Weights of a small GPT-style language model, trained from scratch on English Wikipedia: 9 layers.
Each number is 500 + 40 x the weight over the matrix's rms, rounded and kept within 0 to 999. Layers, rows and columns count from 0. Numbers have three digits each.

# layer 5 MLP down (transposed), 640x160, rms 0.159, rows 384-550, columns 0-39
505538556536489545543561475526493500531465479520484493516441478466448481466477453539402521501545468579442466497513476535
460518536483499505513527547484492452525436545492547500525440487543455484498529517512471525496519479486582519519467471487
470517496461479559509497499510471451473513487490480430546522455494394466486474482477457510546573471461519521449469543515
551463520542445490429543584541548555511486509471524486536475472474535468529440438544487494520497513416488470494532543539
483423534522444477469517476467494466509480498509511442451570472401565521501503481495517467434477477473496530449513463567
492439499419531403406438464484473502496490493616442565444482447556530497473546503480479429419556461561507476483473515549
476543468559511457462453450491535532494456440467509466478473535483409448474496492549529465557477543501466533466447493571
548457502466535436610441473519451514498561464445518531498450491472458476534528500532478522540509549506459467517456478454
487508528436493452503532534480526555521457520469482422491554549427511508482449492571509497509425561509505553586464533511
504469490497465504506581418553564524488567545485578409550510498480516586433556480489570419577504517444462514464451569554
620519468504531457506482507498517551485535431452538520500567571440517455455464579477482520518492508504562508469477495526
481478591462460479427522493536485442432513532562545582441491495535472495508511519566524502438564483535495477482481542478
521493504504477509509499520493484518502495514540512482547530463548481420535557502499473520447545583579519490502480492519
488485516453391521482541504444610554510436495487506513509488510507491499499405524498517512443432512555486544506470501509
500453488442432403497587482521513459463549484519525504513484467448491484544460518542491495526487455539455500490518479536
413534485508516534456557576500484464464418372447471512501406518429474494578484565587541463475478518551539509525413439506
501547519526427506449519572560542459495451524490521450481498482446477589525511498489609471473496455489509538488508482491
506486481508539517476528524521406432450483490403551512516481525549462493471512481470504522477506476406457500586487438451
460517507510484456473429557529465442423452514455567500480449491476519464486543513456505516550435492515519504452493479497
480518563481477529502513544552580512487541423561502382462527463501504487518471493525507580485447504531504450502475523562
486452464497512516487402566481445520561525476417477494514441444541525493550497454507518485482482500541573508502465422518
529523504383469485583449502469484476460523411505537514600516488474514430582481519509524435485510498442515483445466564377
475495517536496525462464573465537498519511498574515411502514412502540457536480528435464504525476451536444528531553551450
416507530503562498507467485510490588491485477548504494529511421475482517581498509507587455549501458528484622508505573468
437515477476518500565543521493506535473529480483487495427431455438464534449512518511519467381518430506497450476578557466
482515490457461552501554482443483532485542488468504529412495552549450442444503544474531485501484508422474501570459496438
504566529549509552586512454534469528512541511474510497561589517453398520496459508488499572503537470460443508528472449478
515512461480454549479542454542502537561503443479572401532482560526469511530441567405511481524537420503502444479574518555
517540534533647498477488501526424512496476429446504536432487517466573529491560512514484469495498471452485591573488476495
564430598464541481464654520520488579551466458481505523591522468598469487544483494407520580554441527507566559451492463535
440493539519446499499516528437500434523483509475528514489536584552557439469456513478499493541482516471524521456548422558
429502537467525497543476438504513520488498473547566561531482559477422461444496479375486526514529517564477506516505596522
501503553509507532432471540509451466497459514598542452536509532479545471446486539508491492528541408511513533498426522528
509500476526518484443447515545461498484506443483481552492484487427433487487501535498508475520537553512582490481520454522
455486525525487459486567455483539452511566472478444475449475492552512544507497551519552466542517609493588481453457558581
483577538513536503503465522529489512554514523525491513479494474534525521531502526427522510484470470568504521535467497464
502463521590574519490550570476591494536507547487538547495471412530489512518476482659438509559585484557507428528503563527
498518497506458518528502495462486506532474513463487500427471468563502497483462491528455512496460511503460448516495538469
537445480508517543513512549527510503457528551479459461515512438512507521485475542455488526453526528523492583427478504523
504466380546468497457673496504461526492507498502485584469474512532519440505443523493540484491530484572548568513517493471
514434514474490483557534511506513495473501446541553528457498472485508437439510549529503468480509514510447406488537563533
456490483507559492487510480485440542499510565529484500513523459443472478532445455479490556476499520446497519496500465447
485569473493565456492531563449609490491498632488456483500547492488560506491526444470578582522486441470436484473511515562
535496447461513498519445481430492532480508524484499487537538465558450476598493504414494523578475506510441477446500540529
520543554491455493479556519563491459547484511456482476464522506475458538553515475537484445473460515589512458497509356402
504531456476457499475528503498501502469461500530507519509437474441532484517514554477532526466539509467465484516420508478
590500496465475535468523512489450460477498516494569565517480409564491459492444464509485417501583542544560509474572531445
517484557435420512483422559452556499495499520526548547493504532590535510542481518457466523505467506504486467475551545493
517462470505508469536506461458613565506577482442494550514500531439519520502541530540460466500450502503457422506464372450
449557512522503533416426560509439551455530493553507512535507503532514480565475525500427503482501545537477475448557519498
541512467528465549539434478608543476587487448539501540559473474467471509500484520497455550430459435483536526530458504440
472513514472524475462493507487514499498528502459505532547530474534465537525501483507490523500482570516466517528540474548
460483488471531467456489528487485477508519406501444469512463445519532511475552471510499511526475580497471486547525485451
551439449553503472521521473457472498496515466582460503422522483524504478512471496511515450434498560458532491544531505516
473538399488483444577423536528499520515443464473455472577549565537433435478568502499482534535503464545534580489487459492
495478506461572524482535516531495457528507522508531497539456465518512536493524524520514588489525536485467486479521496492
462497533520486539453475489591552493511536416466505554491454511515457492543545511541494568490460489545462533489471547496
488494537473514500490483518566553466506508489477481527486461560470480406530543477528520452541507443506521457504485421485
513469474448480501491478479425454551479602487502422315482564514469492522477493511549500541531583519466416429484446433492
498469531459495442537448488471471529446455476519489464478444531577557425475467460581545568500456496489554548509495511492
510567520517482537528496432531522499530454566482541500484506498470473455517479466556532477426466431545501564527423482507
546484499467533509504494471510484466440490496408538506507451523462394511599453511547409443453466496429594535503478541549
493537446480529517532488511539486461512538444438510485453510484475517546509579529571531481580508440511471579510485495530
595524527501455483512531467459511556464578478456512418488508478448583497412480512492458533632468455583532557507477461501
509528540515413506469474523489465579519427471486455530448448472461441494484569533483488521486462470561545542520460482543
495494520483579508600487565551471476483431525507520478465535467520502381537537505507523529456504543551496485504479523507
556464498457516527506562522521513483457499567501509417435547488545562467426529456500424483479509485518536542493536569527
508459459463495451514466488519538490517433520486501503553485480503464528488495448532510507520478545435521487484490464458
535468525494516485468530506485465544506447444516532516542468538499491441502530543563424479533506476553528519535515405554
488505560566555502521512539506559517528469490479488483481495559597489467508434468542432531521507504483558542495525466518
460452489529500466476488516510557586495496460520551497515456535446495557539504486446492464521538493439530487514511581540
516583524537498553494528524518493528548506468496492484471535458480404479469476466489474540485519496484439514459490498524
518395553503567479520477439492459470522476421465555462479500422459550552432509472436493500529547528482526484516543520439
457485414487514500497501517542516518555486506594590491442517578508469520485511505532531551499444489519572524502550520455
530432549492450491466581487451478476487492524535558494502465494534445532495501571507526440469490471496488513491565539488
490496534491519500382415492523543573437512505460547451499528483483477467487521451459574525464529469482610487544464433513
561538534536532554435533507543540567481637493465456521493457441575485539493495423522535467466498488471524528549456417502
456428437488534580528532393478487406531508408528495499469519474514468562565535489545554459534530500449548532535477547486
559465551422484484431502477474488414513432527481480529519456414495466536526538499519483471481468468459495510520544527476
494521560491457504518518514460543510464488545546492438403491573420488540491404545518508446546439471462535479526535470510
462429484562454585493524504460530514484476498563491555527556521503444433481461438526511460525530502478556509454556512602
488471490495456476529520496496507587475516520524569485453538478510561430499491460474496451492466498511560532538524519479
544469563506512513485513437471472535509429481499536571441554522486567540448489515570504432523473509489415482381482578531
498545506494484475530513496452465504518450482474508557544500475545515555422475540477514537477427477456517512598520506477
509471498511431524526422532488569537506550536521504541512508520583622508548470554512470430534528488501507512481483451479
478461512507487547478450509514524586563525443527496557521494534536454531426471516469482516459516474520410555496522468430
487501454554488561474489547459499510549489509486548617503547540516472469485502466516548522474470406523551448506512425519
424461500501505598463496495487497487564567501556491483539488507439541504530480435478495526530480542563498533497500435458
481486466396538486525552479533474483523502487531434470524514498494551489492505472583457527500549505484534451532486427567
497542518475426473552474550476540538542482535470499610572505484493547532450514461573557447515498462473464483449483458458
510523526490439515556511471501553559543513498508472493480561454492510527499494549469457504513481478452519491491500526501
439467524457478537523531553548462544501506516507476489530482481535536495621566543505537464482487507514542598481519508500
542524585460480506485545505537491468538466564573497433509506444507523512506485428514476544597530482546581508482490516528
501550503518539436482455538549539488480530507533547503442471546498544440444528507484514529514425542512476470550521482489
498506502492459536415512508498496560485525454486513503479460481556415489469457518506541500510522515527461502466473501539
402581521473483493532525517551535478484590534550469466438480487431461488486475472467483510525595503502509491536470541473
491499511521483558562545509462479528467512510570531495489506411553468477510487495519503533543494517498522500489531470441
564521488469432537532526505510516525443507544494538531506450525493508531486543508481503470465490515494448542504551578586
555524541470508444529482405469507511507467489509438491526478495526531533430467514469503501520540511508448502548546483510
492531464477565436457522497506516558520521492477536501524560497549520537526439567467509467464516530485574475512472587539
480468488511458507547440560469424529494550533488515492535483484508480512526502555548483449492500541498533424454489582464
452498468469586516482513566423506535489478571516504588519575412467502510444513552563480484502413481477516483530545530445
504525527473410535485500541536466504565439545454481445485487511474506456489482514513509587462518519553455477455443516499
447506535530472517480470560494502582501510468438548499468484533471509501459482465569484586530490471487526456513454460511
549552475486427488494557500486468564537413519525534540538535586493533429525416537530529441485580549492448528543586401488
521449515504515456479474509546462454483456519516474461506565538555528548508542542566554509427511504483490477484488499495
507464458511477488550508498413441465524463488524498532528506488480529483452536512502493508531555446521527568494498465420
518472485489545396544578461512476553450493520522477494497491505512494504506523535456535440548568490499507509461474469503
510492509507447486511525536516438486488473520503385454535530468542540533492536507557464491462527413516491533521539456474
515532555544489512507505472520501606466562468501491538504513506465526511543535491516488541491433506541440492523448468520
538511497526441470509496494518515454533493536530575510497471488439471478451533562542512493500484491496469445465561534536
479566442510561449510523441479501477492457519531569529543518491467479500513468473475516545528462552569474480497483508500
441540511556499470538492471529495500520535538606500582586588479537516565520453439430494447484481559511578510579451503420
566484512479486546463545505445510528544380527557519509483461473442469561495527509486486524523521438557485530558524566511
538512461476538502519563477500580515507532509494534509559509520456500532561485516464529492513483505452477458476516479528
541542492476438470467551479507435473524488472546463500505497429462453471486554506513475505485493437485490486498509457575
520489564456500548450446530486509480491476482482563478489530452499463464426558563494486508458506446542452442487499537561
492468461592451446559537537437543517548492547478464485463527444516515469430498542486428474509469506529491401528477505478
479476497497557479523528529546515534415492536528478465489482491581520422501452437499540488554572582528584485475556444526
540441487502408510494514432523527547448545513445587529545490543452459521429558491491525508527439485500489538498516534435
512554540507493507527530564490519487486461496507545494508433532540513507503536500545549536424482481498473434504485634543
511557590474566462454530488476495546508524500447527569518498488531511471501499451466473467473520500495473512503527496483
475540528469474532465549543546550526577469464581553548441501466501482501483493497533426531492541491455455488459554494516
413452480555523456561500474533467536539467509468508504509526419568512523518481424388490545520519562437508531454511513427
517494497520487498482511450521473439502560529495448536483488451536492576543543406534473560500561531517480465531557534574
546544531507529499541454526528596572519488478477525479441587539462490463514459531549475410432556567486461555486471478505
515516398568440424529482483544458466492457518513572510453443459516447453503578509545514559474516636562479549511542407507
501477490374550508451471542513552588475511486513555516522491420488496468632558485577524522377466494536494568574572554539
566582575494491471477455451528471515441547458502577544556526538532437501430509468529481485460504511537536555476490454520
544527512485489516449508533481509486524496437542482499446455573452482539444522513537446468445496523571584416483480604511
489414407503499409483491449559376465562556504558576489457493485449454468428564471542484523430515504494553513436486468450
560466487428501438490489564519514476465515535479463460479480565512587519461492432475509514513528490493507481536555543537
523484515508470512486514446436575461517487468533505518594510509447508512514479509514487480472531441465462490454496498575
520562509439593429535467517465508489538478514448513497558462573461580507548490472517454554548509546478577440502456432507
544497456503501560419460483438488458542471526469496540498476502509457454527506466533482468513448491571593523542510494483
492561517506494512507516588467544431493461554460448470486506442421536509489477476515554522529522521456559469452545584439
474553495523537538514490556469568435483524478488514549565489509524469476498449474558523529466484469500472523436553483433
573551528504580549520493477477488447557522500514445442482508545523485571536483526495497456483526514457468476469552459592
478510535485521581569548505542526550583490424495482435483516507523516535530466524512525475453551514499497460518483431542
494461515428478460539496387520513485529512496557549434457491569534505428471544473487481443540456480503532534467440521599
520486546607464557517481547501503508470492508531494471460506500473508490485429532524516496506558480554427473466529457513
455548542438528390427500513487479594415534552497488486506535502437531509518494449420512491494525547543504553525518522477
506469490514461481458527520490496526467552499488484503473473545576508504530506522491511511503448549489503494530503533485
481512535480423487578492517522494498574442499486510494491545506464521491479471476483559515538493523480557521540499464548
472455514548510535502477452451527480511418468479501505493506428529530485432531535481499534525509478520483503453503567525
502464516491534497487535487511569529525443565447533484541547435552553501526445580499438489493441475519522431543520474498
523487536555494485545476533508524557531507472518427531497489434497544557510502519496501419493526536463507510552489522538
431528478501527558542491550538537509454489528469497505455466550461472552498597523517525484473547519503450460456422535455
540531486482414506488515428423529493523525469495571443523560518547455500469574495425515529471510425531586534497503465448
526492481577449535480522479455504429419494530502523582492568486506547520550572558449545529654518538567506480424522482464
465435537526521549472512510441506497469503532514434519537378567531524464446540490443494494467434519480474459490457538476
501473577500505476537439483510504449494555492526428532516476554508575504538528516489522482544494451505528429560490485512
472552567458466517476523473489514497536536571490424548549510495537537471494532499459554548517533492500508519455549474573
481428525545446485543413515437504481465418533477565513557461554539472489501457535501433491437387481500535523472548503519
491510516502491503402464509559500502533441470555562505560489485502526493415421498527507503540460532494459538469453475570
508478520548506524534434509575553477510462436618507482504450513526467515493558572428559547483501529520496513482555521504
510483536454509525494449488404460497496454516448547457498500446485486546456437495551473464430514525509503546497527509549
479484556530534523523484498482555535488583500494515515587519497496496385531575486567505414629532382536554493481557500529
513531502393486428494444456531372454433455439464501558438459553515507507445560516450532508521542476460523495519494502542
523499546504406481538569474545504452507451443507556526542542505491506494500462509455497501526467549528519529453482529510
486517592504479510472557525483543509549527500488472525502465524501509473539510470487464491529501538473522516503504449492
484501496458493453512445458473495534515526487536487582488523451490509559508517485519450506457479522615504497450548504478
487511607546554497541526428503517470505550530405546531490544488528516518507533501576487577427500492523470437462425515515
459522522501496491499541545532517529546521608503469533509528531552455527492562518491557534555532475454444450522560483462
486578435465559515479576562468493471538489473531506481519504441459489479535511526518487513528522477494474510557544392525
419466424461479571486476539486539474498455467467479505455422474481531498487460491533441542559475470538449488531525506465
526549463434528558428519520444450523491474449494475509480523528503505516462466512475575586512499461545449480477489459504
# layer 5 MLP up, 640x160, rms 0.159, rows 385-551, columns 0-39
515509481487477493553468551567440543504417500471582554490489488575538463561526490446498546501515505489550493480480492486
555461463523517536591532497479450535495484499492542510479510435520534458511492526539499493492506457594551512431469517510
566526436441448456552482567500525475535526536506527477540552491511483553572506478389498470456502580471500507564515445436
507494446381510471467540519462501545495539515490500520521528525497479495499586510561552506590482512558504438555537494464
539520436595504542551535504510536469465488545449510543488526485529530519545466611447499542517531516499556521484492490511
487476468441493499530405432493487494449508488560543506544523526544489557460558496466467487444543463528445493506499515491
536495492494505511524483527527556488474494496548507457511514450520399487484497440503480536536486511472526454419480500493
529466471498504516495573487470534473501522517359508522437446481526516492455533464507451443489515530533487556556473509463
462565518479501491480460474577506556489420465519547514515437455472417521498503516433495517496495534432479453422504552531
429452574488428486513531503563451515495448537506541480486437482478547496506541480561480554476460481542529550549443493464
459469487512574395519521485478529496510509511548540490463523552576535467545552580481441544575510532553495426532459471511
526501510519454513557454532475478490452541535514484459518535557487491502532535437471474485518429489524496473524479506490
514452510492474512532527468455530532501555498483556518452568446451468521507490464492413499567504534471515509430491517526
513449518505522509483449528489471511471529484463558506436508515533462496465485598500484490498470502554485572524471484539
487519519511459444494510566443513501439431490561537529485468515537537460543489559509560521528462523538552489462427485554
525445544445527483523545444501490477473478478495504413491494528515503517494507532527496531464507489501498516507446557488
430545488490461496511540471499521445424496569479493463420448537556511431511499532482527604474480559532493476483541482462
527526468472543549528547479495506531461434412504507481483452498517476503479489515525473430479545576484517511522532450433
523525622488536538452537604427468523435519549538523524435599580491445482511509564487529530462484521552515473468452468468
484552527552466513557425523487444474477553493485581457528478468430483556571493496472617491495539417513475483453365483461
509590491497427538560498504526437539532560446560545430518554487386503617537558543470422534460532528526516537453420453539
481510486519478475458525510519520522515498565531508539499563493477552479513561506489466503508474478525524468514502509491
506550528503472488555483522574574561440496519528485545516532548511490492545496409430524498475443515509492479547476524452
519504398495510508456445520522588522490513389528500499453479514496540543485488570513493471409511448515527476449391577493
545606475614498526450489456558467478473476528562509472566467479503521531514543515522451450514473477475568513528521524593
493513562538497486500492503549560509403526525566443431406502482497553463570518565458550428510490479456533500575621607505
437506500510533478464560513435465507448501493515487542492495535483432438508482579471533525442499527481483476504521591478
487514488493553464579457467492443493520462436449451559492509567522547521443510493531543474483531551567501530549490493551
484409558538420560557578400523557565516536488420503511518584467437447519455568567430481547579489445544592533477437551508
485491468502518477587465474464438511366521479444490463499530471558557613537448498524543517454573574508483433512492446400
523497535527517449510571473504462451527510471522581480481475482458500465374620500489554568539467557442468509531483516468
548534525533517513472445517558509519494456493453477519439528438459541520577458564456503470491534485500548511609475473567
518576482544559506486503522521582503450564454502548405477510538538509532492546457539514436585508448564502507539476507546
557496474480488506521482494565534521493497495516448466500508486476555439517521489546507438480514508486552507461404501502
485467472497467543481552510483459432524516503495492492499474538537453507491469478488517480482470546487507495501530549492
491495573531451486531542462380595522485548491555502498552491460569491458470531511568534469490475539540510510426550537433
503539557477505487454514503578507542507480491549537482566479493543478444496495516520549533448465477467521526535467489519
479518548539491522488500493505504493505481459440435404482461426463440480526517496530511446476473498578526548582501526554
519523481481483559525514495473516498399504602532534383461533467520504434388501517461518483507506404535463446539480536399
524494475519582427483492473478474456473502471534449510543558447436519483535488564510402499528399532552496536541566503582
416542451454484546439447499574509466516571517513460543503465552564505580461537498473466437530489573537470535473430528527
550587465509459544497438572480540553527608515526483532523555529439534535547527485525505495482492589502573524513487531429
533481446505521476454460516517452508562434566403489457521497520548484492508537532511523518510546437457550560499466530501
644471555528460502523453528496468462459461518575502491491515523526432538507519576482499447509512552524576437562451414393
495559508567557581494524561490503498421517558419382527421567490531526438605567483557531501543538448403463442525506444502
518532594547469492517536592523556508527521459474477512384498547478470495504515522467499472493564475492500553524483542497
445489503521522475592504488473418499485522475585435493496466547418453462487523489503476478503444588510457446529477534446
444497531486485443465498432494514491547527488505533472476550449514456546533547530439484580491570468456456410454423561484
525580545502629539574508507484465466498482467530415489519480520414493464477521506528529538475540488544436584512480436534
418421502509546499501515546503504539491482455495477464493525510439457652569517553510467497471532522516471522578489552411
480509608527460558503474436521478518470513476561524468479507466508510522465502542514565528565461467439459437472474486493
520506469549537424507483586556534504472495533456454555450524471486458509575528506488542521516491534467565484584506489494
447483516504519496524517581494481411509550502516523589572577442478499535510522515514560436487441501545576509511461544555
496537467503533441540547515429517448496499503472446555527488537452542432492477519495479461531462454497542471452473570478
528523577508494516537513470556470555495546486493476503480594523495515491447514471451528553492540467487517549502475560496
533521495490505478537483439465525471485424601579516441461530464447488557473508554443476507520467502569477510594455532479
545529477556526576543522567553423452540518555496423477492547469497441510507507582481487485386481451442509474435523582511
480578471439542460489446482554507500443481604461406579461491439491500552454453513535515533497481466522516444495466416507
506529469509524486470512493492559509532479550501511541564563493432500488471548530490521432462497499475515485524476465503
485508544487523485548478519485538520471481518518444461536578572437530532471496465403426519525492474500527492532409465452
473558516528543535475479570475545503411421549498493476474512511566482498547460483536410510503444520481575486503473452510
589527485538462528557474487525432519544492522481438499544502490571541473458543514460420490551484533476533554489495518557
438560481509462498518511501534475461502512558536486515505521419509478527555509485456473483495434521498467530505457468533
457408486467570447484456463486500525483474469562522498545482567533491568476591425484582416491489559483504537503454478441
510510464447613508532470504413464502486537553519525466561467565438516536469508505537522525449459532507501461488425516486
531539530493500464519480512460488521478461534510491541447520506551460514532458496485559596553563437537561474531512468493
477579457557531509449488527476474472546489487454518427480536545390494432549559483513495532467493486518513542548494476436
446459543431493446526468440536525488499537427468427435556502490492532466530569466495513524563455496476526507509433450497
440547513540510536456521512551543411531517504475502501519468455561561422561529456478501528480507511599509454467472547478
480477490538522491511518533544495557480508515505535414532476428464468540491471487485489458479568465539487518513470512523
494487563595502509461475497484501555442508537453531426462483500594488479521491499438469531559559523465543488510523493556
471466506544542530571544535502514478486525515428539530474574491507441484508505569489486477522473505513531466503520523530
453513431522433511589499617449476515488560467499475568492520488528453537473561579450484505479513532495545591459576495545
537405484564503585504511490510481476523498497531532513518558464523493545447575569499517473521481463448539491469513611447
484501533496551471527517522429539472458532517471521491462449518527502513495467546462527629528572475534509559463487503500
464449569476523552450439533496471515373550502424536550520476478503542578580523478568516546480532477554484478483462452520
469512551446415469477508535484477568509442512431506499524506511426514495524524530545531536539495508501439475501475444488
534500530543530535423497495516505499517525496559474509538509459526436464474516506504576537490438568545511456495540488419
406469473535454471540390464521499487484469605475480536458498491529554497514446530437550496533496465481479493505410457484
438497465549430482513457460465453486493522507550470508491569496486510469547553607516510438551494453459503505529500553495
432541491416437445494485463499527425431445607527486515490483493501466513481488454544479488476488598453519545536460505514
457448540480475550511555486557491545474538541462471571530501543510516500456463586541478443584430546434480502446514526446
496506460534533489482452452533491491435442512508508517517530550517453464518454483551459486491467456487581528505463544526
486494493498483526605490457441509418500568608530470557517522568512592468508520576473462389486405515516539504524413481518
433486495479498481600479479446459541546560509545506467500417455573590465555539571513534500492481470476575506637517413493
439515566563454486481527565528472529416516508501505464435493512480501478476458522538480527548511528550467558521488541523
522538433516470559490469444475473501507506472491473474482505510474530455541499563486518455560482522531530476490515511561
554533533558551566508503582417498492518460457529521491569503467516509459476411480480454518549461529473450519486486498554
511577401610554525538509496429468553561581552449510497546490428441474575413470569534537490414416532535502465617530500549
490516435555491530531544531500504522500507509503507496481560506498531473482487523502472490423487496492479482501542540494
599540432513564440531476513421454493495529467504523533498509481493491501448498457492490532510497502494517493471538544447
411580571504484470439579454480594467462538501571492500479486512420533535557532486453564448502456498518517554506515528468
500536484527511476513463481525460520464569440516550515494493529480508477544511448538475497511515519518601532504389503598
498460522504569483422447483484544478487476483528426497522458473542436493468561447502560521477467500481528491538423469526
451512502537501543504558503416515518475455525586470458567522552565550454474446501529543476536468468511499467463548475469
529421512518486564495530502463517458524532484505512477544530509489473482542486432553530502505495504487523443470499491494
513547497507559483487390410525522540508491473553444471502511504460492460457417552511478461507532501477486536550456602465
486561527523537492470487534455470586522527520491599568460502601509465405525477480464444463493535482437529496439504471421
526517459494414502433512559555541530533539493414566504496445526567554529482443501490477470514443452553441513459505460473
458512579502577540547488412458459484480513511499431486472528509498483507522476458509521520453512474488497506504506481444
464520537530482476495466559542493617434521499482447548514572472505520498575466522537528440520437434472493526508459469433
546444453485586475509520479493506485507564525567484543525553430519441557504584488464504394543538568508518528493444459440
618473415601444384536517543396466533544530519542455505379447507546519519530479464473565498478436499461479497501490587503
490479509482491451496517517512432520550527447440505491502532472524470417478513505541514527587472519543515553447514520471
516426478507495465511548504433489465504447542481500496420518585530464560491555535438480589525506489535562496512444552437
446484521471501469485578519476515511485525510454508475503508505513501529536487453428541477474491500457545476458515436543
496459463498479463504494519549586549458527496435490531393555568568514512466494574506446533528464531517598575535486454496
484556492510460524490554501539485492509534436512488523460506485460541480517481461534472481502431517503509503591494506445
531440545565521397462466452565483531498443543462544546445477491503536459474487457566512508516547479419488508469483483500
540522499428469522544444505518492423485518553435431451514507574542539465465446545487536538576443534447451495473412514500
470477490422496478507477483424538455465483494469494541511512485516489416452456547474468478510524467519506496503459492554
508412454522510457460532528479469512496519515526509505514479504434522511489561485439502391481458500549493455556462499499
484504457570536515515514454490441467524541463477486497437518493553627496445483510483555463476486450489483534510475464473
563474524582541467550504492513535475507536512508515519443519504525615486584504431531456500435515479501484435436484488443
490548515595505621482497500489492441528534508414454437518478508534547524447531592504514541496491514495462415516438450470
536548557492514497467398492497476502534503477536434535488499482478527517522492425473482490526466453496577572581436559540
591507554529474435520506554485517533466505541429496469498540487516435457513528453482565545527522426513522473472440505515
519547480477516524523452471493516457415441406448457500447430441479543493470517491498515453527453515548501442499526505491
558508404536496460543497468491502575456410543507516513480471527472469454528510533458425484519502500586489546573444519535
487480595448459482550492493520454521503449447489488552525502475476486488527520553491406469541566488515510551432570505503
484525570493539563497439463514419471541454518480475534423514547506440451528473478513482478530546541522472525506493448457
540544514499494521544512503521541477496499554468556473496509585520445472451476534429488546500484513556494514482484445483
509496481462542476547509605529444459469449559493539492458541577530520546527462497523525500533469501465426527477464536462
496541524522510515476480517527561438478459522435565524464457503487479548485479555458447502465553466586495575481457532531
531471502514563487471463531501475521453484484546536485478511566462488471482513447465496554482517537549570459490553550443
504486477565448560483485496458512499477499515500504515574578559536541563497534557491536509492467488552475524508478543493
498568448501497445500478559505507476520437525531500529449521508491542483510512531498537508552467469546534515525557457521
484459540571560503474582495524464435532515543483524558467532520448426512488464457447475517562548470452518528486452460482
535525446468512505505510550460467429470493560479523594493503505432521442543509494591500544545428510499474561520534546511
463535545517454523519498508473477454483495523501505528501458543585360508486512500455505531495456507477492495422549547382
469481499489504459475564511474418431451457487495516471486498576548478456477563508559560453535527527547490493497524552485
450473576431526471520481519496471533470472411514492556486539537537595521482505543479510460518493485477543554491444469483
514572493456523532526439555568410489511484471463504497483483584425495577567489453579499487471476508505497529487456508488
479549507531506486565413478501474441498503541419513536551486470477557406500529528481509482524526442407531600484518420491
469538453522559496561523533486534480522521494520498500450490494520525514457413559488520450442495487525481526574483492423
550507465516501585552515483556506480497427509429461510569520513497477478486498500453507558550468434548547467498524468488
538506463528475490482466532522510452490496492504510553533537456501538495490512476526520450552484522465495506404544531416
510538516510483523431459495458488464416490526506423504549523507507552443496510523518520542546499537557518459490490515495
513507406551470487520566484507558519454484480442459513441454538585565545423581543531490542605484590531487493541462512499
540516508528474518491431500483519451539510523472428444473551488575532505530621502537490462508526486503479475466540509539
516534542539461440482508530515536550438505518459509503520509451505488520494454446528397438519466493528499497519499509483
501481474559523520436479494503556531503568536486535510480512554567559459471501498524529503478499470549538528551541522500
517549531513593570501464427576462538476466398514455516527531454499457519466508540502553454464454512475524499514522481485
493470538543467497467558482564457501435545451536539550553556507505501474530482474392566487529460496474446454589529496476
501517531516522448574505419412490505556434466537517461523398506554539473465542579503447486525495504512550433478459464451
436553542534388511442493530493514503574378551474454534504525435530527505485531505493471500512499497460524479514533493529
502501540501454445484499496539460545548414546448554466460528505566520546489530587497509470537564470557530487502482558520
540526451566501523518484471506409473440480467538503549557569491487478505460623435440480455501556505496517478558464446442
525461509518507506504513463503527575539544482462563568565481468411521445579491516508454507557440513488592519492414445526
541454450454544460499488486496491495455503558421562507491554480410553543519537526500539552596473534511572504481458505399
475493519559509501480523586525485385550488496534489574509476464517495447474477530487529451549459535486487532541471491457
516445490498565441446482579562428480476545500492447552440496516517478562580409527488536536531482519510513496463419462473
499583503526509446551512471533463487477511516484453534461462454471536548536431528496596508533469516465441526519498489413
471496496462479529476511462482556494501520465499572468404540452523468562419523553508512456557510558462500529493494575526
509442433470538411568480445543563476494545503599446513523521474495471510561524487505452360509500572569518512568502541465
506499473509548479501490561555546491456466553443529532470519544511496547547571453505529493548495507470493531441432469456
515529468540560459563502483441463458461454519516453498497596546538418476490504568494422490472516534572520486539517527488
536526527469593534495500520507451511487491490496465457476568549524513506539490483457438449474453548553558459487492495513
504517523474445493545495499528503494517532506474474446493530550565510515533524483496489535491475518475492535464499497450
556527448490509464466483482458594483467488479499451503479538523514520541499519471538477494568490484474517452505514475416
453512452507503425494488507554457472549509466491493485464447537553486531505510502501549480517497508475460473513533505503
508450519437524472536491535455511511495456482520444515509454481500519374446575503467494511544492474442555520439525501512
516478473561542499512439508456505514459503507472435469474505518484445523425456447525465556520545510563519532488468487504
543420516576513541496565527469465548479535512478497494503528482547490451461510542405415403524571507479476518497536520510
467528488469490507459456483470493497476454571458515484500529475545446468513528484472559473484464499470475590469476501426
465428578529497536465481486499452560476556503540481497518499474532533468472593508537505503521489461483568456509511471470
549487454512524499477500451462527507475486523575498528494510565523524488510543522468535564506522543512562587504509450497